config = dict(
    num_hidden_layers=13,
    num_key_value_heads=3,
    rope_theta=10000.0,
    qk_norm=False,
    parallel_block=False,
    learning_rate=0.00219,
    beta2=0.98,
    weight_decay=0.13,
    decay_fraction=0.881,
    max_seq_len=512,
)
Each number is 128 + 24 x the weight over its row's rms, rounded and kept within 0 to 255. Layers, rows and columns count from 0. Numbers have three digits each. The size before them is the row's rms in percent of the matrix's.

# layer 5 MLP down (transposed), 256x96, rms 0.0934, rows 50-72, columns 0-95
101:140142137161069131138124145094138143149077152092090130109114131086142135132150156165113105127108134114096173143131218133126097088158119094125099105127131105089134158141132108134129104114102094134154126115127159129132151125096128101082115132097128136126121126113156145130107168126118096128
094:150079109125096102105078163069074112108125100080130103168153119105128127114179119132115119121139143123148119151116113140129128084139144102151100150110107128087153127118131142120154126130149140162151095143118140094144110142111129107117157114105106130155151151105118187085107130143146096128
098:121158107154092168107078117103108107116141161119091123126097138136136123117140148117096143129096139156114172146139188150184106112125137080156118106123170094148140145137132128099105125090097132087151130102120109124147131122126169135118117144138138159100090122166134156166117144157131104156
106:130102146110115148134151114129109133115141188080106132139126148128098094170142144134181179100139133103108143132115054131108085124113136120150122137135086176114137146140127106121154170154120179169137161136102140136133138109109123137092143162133123140144151088150107147156114129151143123121
101:150121163175124106129137140156160124113129129134139152119123111077131201138131117125091138094162135156148091113145168143162138091098099160128133124172127109108177107157138140145159093120140100142098101112171154095115107126132157114097108164122159141154105144125134123110148146113116099134
108:146126108114126089125127125117126106128066119100115138160125112136107132063128136153099103155081134130129121152164101161101079164111098115156140096185132117115131129139165125125127149127109123134110115078135125127078140161144182119116131088172123091134131125112122095149160149123132140120
095:144174155092112136146158146124115140163117132135092144141132143125171168132105122096103153112137161097098118091131131100173117132129158116121146175152178123152156129116135156139102123126160081138114095099152154187113156096112158136143150119107131147130130065131090134137136130140142141147
102:152100085111142162149142186140105129158137134118123115181170115135058110120194116126162154085131091141111156119118100161128132149141129107156145108128136126132117103116116117112121065125118150151128097132125144139136167157133127136122126116119148167160156151135127106107120107144176127135
097:143116159107109145161128144167095106127128146118097131112128121160147135107089103123146171118151129182124128143121184143120164061159171139145156138118133130174107111140141140122169142110136138153135141117090172095144147155122096089118150148158104142119138118176168130099129128109121122119
096:111150077139107114133106088087129152153124165151156136119121125149130148151142096127106121092108141110096122158146055150097107131180142140105100120162101170082131116166152141097131125155131144118128099113123111130145103135115146121122142089122131137112142075090107123111136144129118089169
101:129143094134113112101171151140131111119144119103136132166117112102160109110130134111111093119137128135134142112158149101134104111136098112157088158156124095124111120112128136177110146164126165135155092112132089155116131130192146078149112108116134081088157124093141092059122148132143117138
101:133125127136091152101156107152136131101153119150177115112173148101166109123140105128144092117082133141110108171095159122155140103096136121128134118125107124149141126157149131142076171174138119106125136148135133145132155094134176075096117087115122156111099108119127143137125194101119122126
097:086121130111206115138121113108093147106161128138131079141108160098137077104168126124120140128101107118171122159074093092106117154129114095164126137130151128137119139173131146138108095149112149134146140142114171110114142149155106100141162146131112167142128135128129106114129154105131090101
102:168095161098153116140132152155133111120119175120138143113096129138119100106137124094160117119120131128116132175159110111131138152151123151151146118136119132181132103149136166112130093094165142122092084133125102126165129046128149111167136117112146141123071117114113139143115117173163102128
101:131106117151186129087107180125135138122144125140125147138146153117165139119114131083171152150133146134146124132102098095091158145145131116136104103134108106111126143143120050175146115126126121142146122141094104104102107120121108092127137117173111090156134114130155106112128147195137147160
086:125167117139086144118167105133129156139102131114100113096096127076143133175160176145078099164090112129106150125146129113157131124108123110164103130146160114096136129110126108091084128116115095124112122092132113152132103125052154121133116125100124152098107145131152131174138147132143139134
097:139114138127131140106124091143139123130088097142143097139123105122141151121106156134082154113102130142118129182136184135166108145093123109141144134110111110143145124127129165120143118140092103128093134091149151123109137167145136087091145115137157143109112112166069156154176149142064095114
089:138120150111113140112105101142126097136110116089131130146113122109095176149139115110148120128193102117124106127128106156095076120168121079132117151176102164105166126101091103151142093134137162123084128133135112106135107120138080085113118124104101124115185156108123139122123130110097103124
093:147098133142137141137155120186124129161111146157142088135142113139133111100103110147092107145137143130123104133099114164110123132150174125139123176140151094130123086152070113123120160143133131152083143136127119144157106116126107134121113195084080163131177081126154122132107099123126141135
101:097160115147084115108132122131096147098115130125131123119127145068116139138142158065109140179142090114155153069145146152126106103121174104145124154139101139111134127118102163136119107164105146107151098132164108125126122108100161184111118147126147128122150130113177112145144153137133089139
105:116121138152132133126134088122153127133119107132138107125129128105150106120151141130129114122147113135124110122132255114080147136126111132102136101146081131138158113117058118134119115148127108144139128143119103099102104145123088122123132123128136143153123139157188130126105121101123103156
099:139103144176114131127150160170103140138131174119118115111154080117140084140135107089112164117145086115137141123142129145106142146150111123095103107100130128124094118102134093138163109136144146169103135141085156096172124140094120090142121122090127110152153124093112136092101148170113147172
104:097136135126155136142149109131156098135086143134121113165123151148095129173138140180109113144098117135123131104087077152211174107132150103106128151150138072156107114136175149131173124138128138112132130103117123121113166130142135156108120161136132109111094097111156127099129133118121107116
# layer 5 MLP gate, 256x96, rms 0.098, rows 51-73, columns 0-95
105:106089158099158129110117145094131110158100124098135144120128126124146153152107117175122134134137089069143109191101143092137116083089147101105118147130115169133126153117155147141141134161125134136101127082102153135109153103116121141174158127141146142131162122113167140104125123155071117106
083:091121120106150084131153177150118122121125073139150132120180143152107122148112163127129135081159081113154098130104130130093109137123125139129156155102110131130108127112150126164119134158143145152086113166179117083149129138147109115125129129139136117164161114103123104072113131091132139081
110:106145143115142165103113100129114161144103145116155178086143147120148103139131115118120135137163114116139145122123121124143125155129147170153127095117125071158135180126098140149164100138154168118120148111107169104141138096145111142189095165113103118131145113139070119138154083100105130128
112:113106107138102120161111116096132152101117095151130176151124110102171052110107140139143100095144120151124131125099107125106090121108122122144132124152142155137141138168166162139097154149185110105132127135175135123157136094136144136147164128126174110120088121119144188127135120118136117154
106:118130105143123132150120121150121140147159137163106107163119198163133159140111158085133153137102146147186133114135131116140142149110142139101142178131136123133108101104133119152093165122117106137117105119160145123086166154148095166114147148117077109136105117154115118144106094103171086151
094:117075120130128085081116149144119099102122127109116136084121087144127146151102123134147108073133104170134126114143142148073121127170087139132060126121137164145158132109123143159168112094125159115146173133111104112170125128137091125096117118148139121134112123158156140135147152142149130105
118:146125126165118063119144160127110121159158138095097094126115107134108100145124111154148143110105133119153145097136114119078132118090121152103088127116106156163165172082112148161145144091095170136152165117103131117131144133160121093096096092145147125120096119096136129152109105153114122118
103:142142119152130123198097147130105095136194121126089150103114126139154130120149105118146100165143105096128139082094122142120135138141139133073124105133103165147159170101137169158126142166136110148113175103116130122142118144134105101131117151114142161083122098117115104107090142131140148104
100:138106108162153148125105122103151117106150173113125145164099152129142102157124115131144142137119116090123128137145124153109131148120151126086132143157159128115113141070160165115131154160119133105131136146128112117122147105130196105181124146093157150130098134095116102128092154156117208140
104:089147159164148155120084088100135169132163110126123185103153139148127083078144094149183120140153133141114128153109113145139139155134161152174123119098160131131151125104134118116147131116120099131121163118100135124107153122133159143094086129095129139146145120163104143130123128077090140132
117:114144113163139147143069110117133147128139143129087141133118149146142144076148129099135123146155123116131117150087069100138143116122133155170151141136137128143129130127149166124109125124145136153116137122110146110108114146181144136153113157108092117179178113110110144094176079086096092158
105:154125149096149117121088117106141146075129143088125141119133155117127099071138084129126151098102099078172095127081106134129128133120155108137147121091151148147118159169154156099116139149097131162106121126125200107134146129152094151162131123120148151136128123105107161131142115114108113119
106:091143144107127091167119099167140136075125140128120135145139157100121136083110137137136101096153126132111120114100138086158098128140160136149144158176129081120113123162141115101077103132132109137120110113156160120085105132136134160135096136142090144129169157114132195113097135123147147149
101:115149141119118127120102111163162150162123112152102125177115171133119113135135104095128129137104107083148072122142111147127097149112130176095132141144128082118124096120107124146100116098102168159153102178101132143097162117127142125168151140134160138118129104139180123134143173131162147161
080:152092146094156091169138141142142069117179127138162162126181111121114095088105128126150141095172123143123094105116126133145111152113124132087143156139109120161108132123116133200166121129121136122156136124100152125110122145155116115127118099148121098120085108138095131116130102097103097108
103:136116112084091155125109104166103171146125105151125146181130107160145130121135110099132161118112121142130141127133105114170079168165134168195131100117131095107144099109147118128102141113199113160120110141145120131130131137123142133102123097096131126172143090142148118136123092107118145115
093:114132171152111113153111091103142129177040172099136142142156116094112094095144112122162114151187127153112125085115132145120117129120164114153124150136140095125153164148140135141123111151148083105160118100088124114115102137152129149133121132131115095102154149134132146156129102109140124138
107:119139121111178163142085118151166137101116131102165121118143130113154116137141156100182122134127141142121112114106158106153100132141200155130112113142141108108090162142125102106112116137107132090133086132081157089097134110111163144139162130105135128133137106108147131116193124087136117102
092:131093138106102092119156114116099117129082100170168096137119154154116145122060116058143160115161123180133115136157138169164117128138119124141100160117149081124130122127127099133149113113141138144147115168106114129131115154137150130139140112114095124154155170158123147136165150119100129149
103:122111143080105140122117121119135157105170126134143136129121141100123116126126113070107134098151115144171093104125128108092098158136123126133126140100102143117139110149140126150128108151170130138136109225138150136125111146141147096188144128115110102162162147118160162126154159145178145130
103:135124108165148137116122081126133139162085156143101148134157144108182147135147091114137117136089142141113132089132133100116121155166139137115070132101102115121124101142143147108158141145123169124078165155154105112164122095114103146124126125130169140125096149119121079125181144147146112092
092:110145106137139146147138164114118121100130103110131138119168108177121106170095101141121102121122111163092146163134143138172137127112108111139130152120139132081146114169114144157071086124209138105108121148099145121136160141116136106155151114094122104109166159120158153103143154145124128130
093:163114152142129084129144121129118149152154093123103113118127152118124108098113094078133135157170145188083148118148149121082147102130124120130146107095095103096138155136151095169096105116138129175150130118080075141159095138109126127138145135113113136139159159110141152128109140166148115120
# layer 5 MLP up, 256x96, rms 0.0944, rows 51-72, columns 0-95
098:120144078154133125142146118171105117132120135169089170121104132133113134111111147137111124136174170080129129094122109142109139122119110108130155134149134102082131066113099096145112142111160147079090119126140108168110121109132170111128135128128166116124104135128139130129119146148158210129
096:106161090108103140130177169116066140147120130099096104118136133126129144169146158148110103110121075118131172134116160148133092133140107124150143168108100152091140118137127112146094122091142119111098108145145117113127132129094146097107081111102123152119166127096169134115132159158143168124
113:118152127121152109159103149171134114100140106119127159165107101151101102158140132131133152124093122122166098167114118116108121136051124142150128131149150177104158150096109141091117134106118143155126116141125146182111123158076138118104161119107185121145114125125156112150124129142143142177
102:104124117127144148145107123137127132095073144134120128129127136135110089115168165136174106154125110155141130115114117148155143131146140098166147171154144149134105129089149083107115166122139115119103102111116108166097108127165147143075122150135201104164129136120132104125129147088144182103
108:164158115097141134097142148133157111168101122108087102148135095116070136122129156115121124142085140109105090133139144136095121146133128141138115145107110118121164142102116169121125127134104143146132152132161109097111120090126175119120178082143083145165153135141159065127128155158097115137
099:147088119134135145144082124144152099135130119132160145109154109102117118156131154119139107151142125131151115142148117154106134153121117140122110125111155148147152095133120104161150132101102105122143173125092116101227105141137096080096144137163138155118077107122184108139160134142110111126
104:123097198136138095105141096161089151118154120130119118092089126135147155179094113100096109109148133122129144112121138072129138123173155162109119125147115164110148122191089121139155154099125145134130183135124119137109109160108141123146136094116116109137154116145153116125140116085127130137
101:124147142154125128157120108158102128124169138121118137113122136148113157166131099084127129130114117141138129129141122129099136124132077143105114120195124127108139112062136129175115135120143123154148130145121115158058130133151132139130148108084143148110171078163121080122118103124167173163
095:133095146144127117143140111125145144059170122124105138159136166097179121131097132146130146103143121144127139137088126123168165116143147145085140124107120161109097154150139114092087157111116125123049091145145131109120176095117108109124148101118130142120148157143116128118109162102115124160
102:089131132150145111127111111102142160126089131123120131108154119140139176116128135121156062145153163119130144130114176119153169104154156129146105085095085136151154095126123134126128124122125152129136157144134144108132123084133095161178112122136167130122153135113089134143188134108091131075
105:117149108143100131118111115140150144102126126141117100160133142130166096101118124147131086104148171138110120101117131126168155110147122147121125126135132135136139094179111148142082102169171092091074113154113158112160126099147136106130080117110144138141081133100070159114095148092139142123
103:111136148185151125140148124148134097143097110161134131169130105163157137141117154096136103129167142130116171136158123078141099174145122155125108143153143129120106088117104095194134140142153125120113133123118108146155141149132118131071145125141085111116106119159150113142094120093168132085
104:102118099073092115111144076178106122124156100096079108166129151137109143131144134155090146118091094122128127161129146100122170145135146143142140098132077158125073137136136117143133140137116132146105102113153169119099152150129140092095131126151109130144151116120131150113083100116111117162
099:118151119130144137115085168143136087173145113121124177137114147107134151117148147155127122162170124087135091178137153113113126135123104117124143126149135167121131155159124140151130134156155105075131161122167100135158077118161156140119093123136129136154130093179133147119151174165122153127
098:133127117108091123121170122124114126147121148119116119087111097057148133153153156155118119135125096164080156121158148146154135125106105105117149129120112162079147123119127110139125099094130103105145121082085138122117087165112138085108116110087114150133120176120138147162147176138108150125
100:123154111160131142156090107128134136101139144192147134124105151108172125152111112077107093138137094081144145111123090145112103145146121135123128135128162094143181131131135131180090113163129159119162122127175100160142125114121115134135124165100117118137102107129142147150111140131196104125
093:153145118146129109171119164133117147116132108136065150134132125153127119156152152152132120122098124101125124156125111124125104188103093142088137127123160165129147100128075136145151153156162150116094128121161108152146125125085125121110123114127159091088081131092136111113180172109148154140
091:104091148097154164066138163096143138153087107147156127167158138147159148143141103141126167148126153145097128144128156123133132130106162086115134107140100121121121118153152090125137154131119127125128130116081174137099142110151140131161129126140078154141194126139132144128138086145081123123
098:174115166084114171119124117174112141122138146117156170191122112113148150110118122120128148089095132122101138151102118120150147103142123184129137144177141122099115068148141145127126116119150131154139107158125131140093117150163135110123159122116137142106104101176111137089141092138156132097
100:174107152120152123159099143153115134130165144130132134100111129121116106109181153141142180153155116156161159104141139109083125089150114186080123135129136156139127120119136094114114147131137138161109159132161109138147140140114180140151159133100175127116158113151155140113105113144159150084
098:132155135107124170164163142039138154113121115106144154136110110106139127121097101166159115091122138132153156123126114127160165090094122099167128141105160139107141167178140126130070124111130106118151110093148137139094126108155140126151105131123120107080117153102119133128139135113101118106
096:124131134054144126107106143112092134119153083148146130102180122149147105115094091082155147110128125115153115157158148118105080148119082148132148113132094175127137143146162140141102127124147149109100105172121140153147124127129101082175147131115175137127142137120163130114111130129113141103